{"hidden_size": 128, "vocab_size": 3559, "hidden_act": "tanh_gelu", "norm_place": "pre", "norm_eps": 1e-06, "positions": "learned", "init": "normal", "init_std_up": 0.0442, "optimizer": "muon_variant", "beta1": 0.95, "lr_head": 0.00709, "schedule": "wsd", "decay_fraction": 0.867, "train_tokens": 115100000, "dataset": "wikipedia_en"}
Each number is 500 + 25 x the weight over its row's rms, rounded and kept within 0 to 999. Layers, rows and columns count from 0. Numbers have three digits each. The size before them is the row's rms in percent of the matrix's.

# down: layer 3 MLP down (transposed), 512x128, rms 0.318, rows 405-511, columns 32-63
# up: layer 3 MLP up, 512x128, rms 0.246, rows 406-511, columns 32-63
down405 098:525554549479469533459477498476501489514490463542498497476493504444477511529488447472496499462524
up406 100:538491505492508478472484506522445507487556471521484476506482487500475531458477548538477492511509
down406 099:564503472498452471510539502554466478530496494471490491499481518512507527525503522495514483510554
up407 103:515490473467526508478473481523500497485460546530479521487560489514490504523509524500499477466510
down407 092:478505492507519479543424457442465512464529525477492510507486480487516507469514523495484527489547
up408 120:516504472531500496479498496472513515529514493498450540494501464486479504497467475500519496479502
down408 106:514486536564495510491508451500499522515499513535452517488504530506477484468459489502500525521483
up409 095:506467513509513440533502504500498466498529518480506474502488505481484520458507539539491529534501
down409 084:515511458488516509502484489538507473528522491536484478479515485450502491474493475477475526522531
up410 095:515507521530527483477499531494494495511473517522528504414522514514466503531478528505454474461490
down410 090:489504427508529507464491480482479487492525469488515510468484490494489540502476530485503459528538
up411 098:490488522516506509478480508509503501512480507469511496511491498472513512460568503467532496514518
down411 095:506488523487506473509509537489482519520491480515505486467519528513476514527479491453530500488475
up412 097:511479505499514472523524477465530494484497457454530491482548508491538503518524524505492458449500
down412 095:525494526549479487510477482472515509508498510452517540542503484463522464482520496535489476498515
up413 100:528495522486519490535518511471499452524481526491499471498490517509473484482494536514472522477520
down413 097:510505490532538495519488503501491516507500489526505516500492527456506500516429512484521490491482
up414 112:511522477509480477507512493533539507502458514501521557522533480470488477512488481528536519497521
down414 116:515534507547502487513515499444495494532494513498521483489516509464519488465517453471520528496484
up415 109:502505495511505491488450487495551499439481502475498511495467507493532501542499524457480511519506
down415 097:481492531481531541463511512505495546506488481535497457502503433494471510527530493537480496487519
up416 110:536515510509516509458502517515471496465468534521485509493516508467487518505493488512490547484517
down416 109:524484492501551447486496477508522482473516535486494505469518495530493502486467517466491514530528
up417 095:549461516534526481501510467494520514562499504515514520499497483500520488460503481506499485515511
down417 083:532477492479535509517483483490511513474477496535498502501460495480490467506542489460498499481493
up418 095:515496480493497495485510546530510491464509480462549533525444447470475522454504494492506477482485
down418 091:495520507555479476507507464480511476524502526497549448522484484516531487435518504507522505450514
up419 104:506499539495505536526515502521482469516445490466510480524525517469500485524474455507481469462525
down419 104:507467500493484502477515504497468497457521510496474519489468499508513474504525517489490515486527
up420 096:510491500475530458542496503447534475493485494514485434495508524487461489526492497520481533526480
down420 110:493532528497500491478519511520476502423492520549493513517556503505506470490478467496517484501521
up421 099:525527527472501499469543477461494531478503479491510505483491513510497488535513505522483459463519
down421 111:567472558539491509506512522509470500517504548474498490479506473500490466502513518572513514485527
up422 104:508476509544531499542449503471486550489531491475498503478479500502504546478518536542494556503446
down422 109:501493520513495505476533463507534474482477487522517512523517498506516495522517499493482523539491
up423 090:495515519501514549488483475485487506461476509470513560559501474515488472504486486552489459525487
down423 089:482510499479514514549513474518515499537461490504480462497491508489529487490511524513506507511528
up424 104:482498499535492496448478484530518529452519476499539538470539520496478516563514489495508482536529
down424 113:500519515462504520477479486500498462480501523511534537508497470492487462492517523505507495513500
up425 099:491492526496458511478532473490524490490488529472525493526516488477557493487537485458472492527494
down425 103:504492476492476485513521466528477468475522499526498459481498540511538481475462486496449491464539
up426 085:500469481530510529541509520526489539534477504538463485495460463476495520503526528460511499464487
down426 085:474507480479459493476459516489527487502544487467526452522499541475512512504513516535522536505489
up427 095:511450515513491524506516496466485515465487506482516517500467486519498469526514473518541481521478
down427 097:507503467445492511422526471487496516507569501495501536442485472491466511496484496506488501492512
up428 060:505515502517523489490499460489498535480512484486526535489547503448507467473478478562495433517514
down428 060:496522512507519475514496502458491475504546495462533482435497548511537538506488474532519494486511
up429 094:513504478507492472473497510559519502434503516541524467536496495465531512542499501532469496514499
down429 109:539469530517506471446527516484517498496467523515485509520479496492508487497460476564457530474479
up430 098:488521466458514508500520514488495520475514458526520481475471529511474493518505510555509557506557
down430 096:525530554510495493528500531481487485477519501524479466514489503532521505481529507512489469491520
up431 097:516510481474472512485512518490512534504522481512527471484505475464500508528522508523523479457498
down431 095:535505500492512520486509510495474489486552499527472486482531520452525510527482520538554483447458
up432 094:518515439471513500519499497493536531471507551509485509476463456522521479516537481501507479509528
down432 088:505458501468528508472489495511513474514487499479479469541481502505524493513491549517527489480466
up433 096:527428473510515481563494478482501517520516494515458450511538513498528537514493509507479483531507
down433 103:529498558534505496496475491502526499514512469515473496493541548472505466545513492549527447519489
up434 089:499496528532511488498487495516502509476517482514445541492498469460532514528545503501464478487535
down434 078:499481493512509503480512483527540509480535514486540501496517447481498518487549476500478499525497
up435 110:551498519520488477497488487481518479520535499524538540520521486502492510502521481540452514503461
down435 097:516505520507505493470536473498552487535489504534534536499550485489482486512491494483451515514494
up436 101:500487467492474469520529468480542514522466528488474494465526472491493491503534509526501460486495
down436 108:529473528510533510502470493467501477485502566488479448513530473509519502557524515505470481463480
up437 110:501511464515517494472517505527493494457517438550543502544500476496503474490504511539464508467517
down437 107:491508532530496487506509454531479481507480522522503517534541487498521537498512498552512505524510
up438 092:514520490492517479533506508516526521479473537501491531494513514489526497491544449524458501500496
down438 099:466514483526517546489482477495470496539468460504507480503502466516499523489489510488533482505512
up439 101:540528474526522492525502525493476484469528440529511519500496483501496491546528467495484446495480
down439 106:479542478539506538470525483513527456499510509490516529503502486474523539536492476477512516526506
up440 097:517511495545515458516478470498515498458534472501489508512501497498493552519511494494481500547519
down440 098:494490484495468478513484493501507491504554469492489511529536546533494502462457510467488492460542
up441 098:506495521509491446481458552502521521490441573505486468546494488530502538468551482528491488532516
down441 096:492492523476548510508509496519507483492498500535484486492526507496478490492463479493439509506502
up442 095:490496474475497548482499481510502535509486517515474507525514451487480492437532501532469466465507
down442 094:499539493503474487529456463506483539551452463490479531549543498485499482520501485516514517518516
up443 093:522467517500483517526510498529468472465462507475463469513501522510524502518523492521529518550490
down443 080:519551477486551516498494489511537524498537503486521507470464480483494455506491471505499527456475
up444 094:524511520503495512535449519504516463500494490496514508487517496482511565493531526533554493528476
down444 093:523518506486484528454465502483492476497511517484537508474485493514503533482480516469532509435478
up445 089:495477538525508522496447467491494497458499524524517494522458501516504480480508516464505481505510
down445 086:501577473462498552467531484491477526528518479531469490472488489494510499473507480491506506458506
up446 104:512477459488482486482527501534470533453577478519497537466503506464508494490506529539536480506519
down446 102:510489533493518485466496453515527527477511549519448493478503470547475522508505485537468502535482
up447 091:487510487488536519493518465472546531461517504507520503461492499529482502509490500535527509514535
down447 098:500505434504536479474430516525475489489508519497498513539534483500524498481487438463532485513533
up448 088:478461491473524486499501501513470503466511512507486489506485472481495538507510537527495483519521
down448 091:534531514531506501528477535504514467499509513515548511510517509510520531525494500506485483517502
up449 109:518524546520509528489496486528490450519552540492468475512523536531519504504545507523481492522565
down449 107:515493508500477497504482530526533503510512512506496539486500506504536477488550502494510481478508
up450 101:516481490544487516439493465503507514519518554499477483508534530489508505511514477520508504522519
down450 104:493462470554492556481541475507504493512493490502511483505534476497505537468546493499497487518485
up451 097:470483531563519564465486509493455449500511490524481529514525476502523488489503529517498514439494
down451 093:509482527479485474487541504479523497475508519545498481474502554521534523499470504533487494489507
up452 087:499535532506523523468533482497483545510457508506516504471507504494528467472503469536497490463499
down452 119:503501480517498532477466497498494514464506478505528535498495510509563535488544513518500501516470
up453 101:529515485547486514505504481551487514493498506492483505454472504480469493538473469515467506533492
down453 101:473492469490511482491509516478548513497527513495486524470458489537508524500447540487532533490509
up454 100:540520538480516529478518506473511501511478514449463496468501459534493502424527550536490499494487
down454 093:514503452470499508501513476532505491506516474475499531462507479462500474510492493488488462448472
up455 102:493503490528537507480461508485521521491470472513496542506485483515445511477496509529500512499505
down455 112:497528491538553523528494494497478510486507495530487534486525490498472458491494493563508523515508
up456 089:518514538508530504498466474495488502506502486461480499520505516496476553500506461472521499525476
down456 092:495517508451499484503479487477507516502506462485504481527533543513510526545502541515514491497452
up457 097:532472493495480454470513461514495496506468503512508526506522512482477557514476537505492482473508
down457 092:453484538491472517548467551484500452522485462473513477506517495491513526493499529470514489444501
up458 115:504469500492500497497499518495517479518490524497475496510508488477484527507526512512512545458583
down458 106:472549459496491507464484555440461477500468505475511497478504483514477515528501483511472511482521
up459 092:474485513531484510509495515455536473497474536460480531490494487496485528501556535518497491529503
down459 086:496515469481560494490479526519494512563485506531524481499453460491523480511495497494467503455522
up460 101:496496569552510481478507501493510481537471494520499537503536491444490499455496510536546460493503
down460 122:538476495513515500500529537518531429458530468515511490506539486481472485487524501520472535498506
up461 112:561533522535511482477528535508494482511500524474478519461490521477523477514518468514464493493520
down461 115:502520506529506494504472505492528491490538512529532545491518477485458470511483461505463486528555
up462 102:480470482528520526525467560508499506473531507515491439484475497459475482506493468505472494538475
down462 085:470472529449538487495490504491493540505518529480497512501533484493476464510484474506484488496507
up463 107:484512522533526517480471544530543492473483496505483522517512494446526516455506466567523476494535
down463 107:514542511471538509491524529507528489521499460530490481475492511522492523530453470539504467505462
up464 115:535487477521504448479497472525473470526518504515472489527563531497513551509519514471460482537514
down464 110:485494548508503521494499494505500487478465511483502508531502517526473451564546512466470537548498
up465 106:495507500517492484502516531534500485491530458583518487496511501469458508492494499501481504521492
down465 097:523503472539521453487529518478555461474515503532478531510475486545505493436517498510478512535530
up466 093:516531485484513479549547505496488490508516505533537489506520513506492465452470499535488456488523
down466 099:518481525496509499510482472521474516519525562497501541545480499503519504475486515533495464534527
up467 096:533519526520500537455467514509499508530498489531491492477504496486491480487458493543536473512503
down467 086:519448536525501501512514528515468492500486533513487502502497508500530530527511519486498481470486
up468 103:523522505515516505488419538491503522508512500528476489506501472484525554455489497533566492485544
down468 109:536501468475523527485540471500497512504511512510468499462525483496473536489536491509524488493514
up469 090:513500498474517522491515500506537495481504465530545502491485525474453498520502513476513517499521
down469 094:479474542525524508512556519520505501494564481541526525454500473512454486464460505490484515539471
up470 096:462476517500509524533495502460529518504511502458556486441469544510474451459533495508528492511475
down470 090:517513484491450479488463485518459479511479458526503500481521486518470518480506519521559496542547
up471 087:512509532566470491471542496504524448494545473504534508485490541444526474494459465538484481470485
down471 072:523482516523537510494536507508455504495441514501502519518541493504482506504504504450499510476503
up472 086:501524504492469488529492583484514521498509524525477514483519490495458528517465495504525501482496
down472 098:503491492474509512501493506525524498536496514490468498499496485545508524496533523497473478466493
up473 099:524498525549456566467509502527455524512464546525520522510500532473510495488529490543466497469472
down473 098:453550511469443475486511485471469531488528496466512498519529494474506512474529490505527525453527
up474 091:486493510498477497536459507490485503506452485520507480510474559436549478498516487482478529514477
down474 080:487550506536490507496508475478469487520505470518502495501536442523470488504512467525483486481476
up475 109:507476487535508531517478514496479526494451473519456497532521454465522470523512537484504504476519
down475 107:485507503528522496515489513498520477506530527478530476503499496452498474557468478511531513469499
up476 101:540531487561547500489471436496487508502474478531500470458494471470449486543497482518516520485518
down476 123:486503532570533533509507471532526485491452546513502499443493484478483523481536478485448502497505
up477 089:508491517488534529479507487508497509463459505461428493498484569493505529474489507514464482502449
down477 089:456502513488501493471478516528497499479485548467507478541537529498476489518487486467493532458486
up478 091:531485454546497531516513472515526456505475473516516504499524489516515492459561517486525487482487
down478 094:521491472511534518497500518510466537522521478472512451526501488490498461506482494497530544475489
up479 094:562526502510475438498493499515486520505557494514458453496472510463460554507530506469493493510463
down479 085:493526506497527519524505470482525475491512524499502550465496449548504464497462474492511510497500
up480 098:485536537511515512483509516521503537482473482459526461543472493510487497524490485510502448518467
down480 111:450545516518508500484521503535500481495485496520457497445477483489508518488485475529488478515471
up481 099:522493493560506497466511496458527502503463541507512467519497512471454516570518518476488509491479
down481 098:510496531504481506494498456468527497523523495513457525532475489493530477467494493526488493481455
up482 091:508473524525505490535476515544493501523519494517518502517462474498513468502504512469537502511477
down482 088:521461445521484516515531517481490471494500511484562497473535526541509525520477484461535515512513
up483 108:500483509502506522481480496484493480474486485511520506530480492498494537501532517520510495499505
down483 106:517493498532486488511504514472514489501525503524496474480456510479492528510515490487569517495570
up484 100:482523518517471490524481526479459494512468509522534502449546522511489520482505466483474452517507
down484 101:431484485502507558472551467545514453495489524485451483490471494512529485502470509498519483530489
up485 116:509543466532492495509503501533518522496508483470504521480507485423476474497507477499467504534492
down485 111:479516504485522492504494453483562477485524501497499564501493528536474476508496536499490511561479
up486 095:515451532528459503491507521486510551520514519475458469455478473507493494529483518515546480524482
down486 102:514524456524478496503526526501524518492485496502537494503509512432518504500503523520483521481483
up487 125:553471467493487506482509497553453507481506476539461487526516500518453521518506475522443494489515
down487 108:528491493493515482518495476466486439483484530521553473478501503534485484508507533495559476539539
up488 108:521492503500543493467558465513499508528500529484515538514523512485535454509464491487478460464475
down488 107:520485491515509514528532446535517498465517555496520541461517474484509524467508500523473465523493
up489 106:495499521532490467489480496506470491510514486530509459494530496418509530495519500478501495484516
down489 103:549492542530500509503517510511509500515518487521489482497547477466488454513499473555515496493432
up490 099:498465539482544511495466541512508485496460530511466523497547536477519472505476512490522487526547
down490 094:485511521469490480503511478457460452534514489506502500505475551470535447487503459515503520507547
up491 108:455495562468513473478535530514470514480515503547495500463515488517503497501509462548499503490538
down491 105:486518525453513502488521541542514549480510497538508462510455469531570524486511525525513509443488
up492 101:481523564470536534470544484544531516528480490506519518518478473502497542487465478514491491533540
down492 106:473541479489500515504532537511495498501511509472502473486486524485474512545531492560468507504504
up493 091:469487526483539451488567495541486535535509487510492529500524489521494478526494487529539479530442
down493 086:486503482515486540497506531494494516459503481512476469501494505512490497479486471568483495494507
up494 114:521469537460495498499508507484507510459507473467526493410462515516511574495510546505484522531518
down494 095:522529484470451487511472474478520475506495484499488493528450541489514452489487519524499460497495
up495 097:524474486498543482526502454491526519463516497508519517501493474516534514465516475509481502481539
down495 100:508470519482508474505476498530478509471507468525498496519514526529491476516474537524500471530521
up496 102:507504534535504449473473497557555502512469498529500487498514457451452515460516474483498494484461
down496 097:561488522495535477502484490454484546510558463550493486499529508458469466467535494517520492507495
up497 104:545514517512494506493499487504537440532523499503501453487522490465536520512507457503507510485464
down497 107:544498532511494492494492466499563529503451514534520457480535487467494503504527542531478482518504
up498 093:494478449501532517470511499522515509503484536529534518507504497465474494487510461478495495491499
down498 086:512499488487533486480524494494486494510537469519505493533502497462519493510478521496541500534462
up499 091:514505501514487522501497552519518552494482463550505534510489496450466486509520438489503515476510
down499 095:534538487524459479493501541482478471523508511485469536502493525510507533447509489509500502524512
up500 084:507541489524494492488487485496504473473527505508508473484525491478493468442509466507578496479493
down500 082:502514478518504496511488533479497513526472503560477472506452465525528520498485539497450496520505
up501 100:504494459516503502480497502472497530493504521502444529500446497521484508507530507530451486498455
down501 099:547487506496521554511547490526506510518495507539502424501485541506468503491471523527520523538491
up502 097:517500527486499483512501481544503535451507513533581505504506502497519526515497521468493496472504
down502 104:470505490458510513489521507505458435491456532498482476474558518526528483549480502509514515496483
up503 096:437473563473506520522487489472501511481501466540488494475497521457474486515490474491524527496515
down503 089:481521497421454522456506519464512487502496518510512522505462441517518481526486509465476560528499
up504 099:496489484486463483577488455491536522458497532491524464491486531522473528498521533522467549537525
down504 097:503472497476465530543501459542471539500474467533504504464488515497467480507481522481501466487484
up505 115:527544508496511487527514498499481488483483482506530520471489527492524513515535496523496486506495
down505 110:485498513481536503506488504487479516500481497477552496480487489514523525477506510471482503543512
up506 126:506542536502505489468487511486492512500531474540488506503500489504492532505490477495510525521486
down506 119:518516568530494488494502473504497479483548478532464526472515509487473511485518482530487523512482
up507 096:480445515510522499454476498494519524511435511519505482507535480474504479511457489463518502524504
down507 093:469491543533537500490516492544461475465488488519481506480510469510471485446526475496468505512526
up508 096:503496499519484506548510481494471549520488435518465529485506513515491513475511511504501466534482
down508 096:478503496514481525484492481562505514511509513484508506443487518491527502456513507493499495476465
up509 089:525446491494533491487511462482517498518515496555461474554495465503560485484478512499478497469521
down509 097:545515536502509519478487470498466472492515540521461477530459535525510499473502498521485500526502
up510 108:507493486526515516452494495503502534474440469541453490535492489501465555580477522474515484493521
down510 102:536472505545502548500508505524510524488464507507493500484512460473522473469486473522511507533530
up511 095:519471495500471485491478468529494501511531496523467536551513488471499516517457477519491486519479
down511 093:507537494536553499485481475523550479523529515477504539478473507495517502459507485557484507498521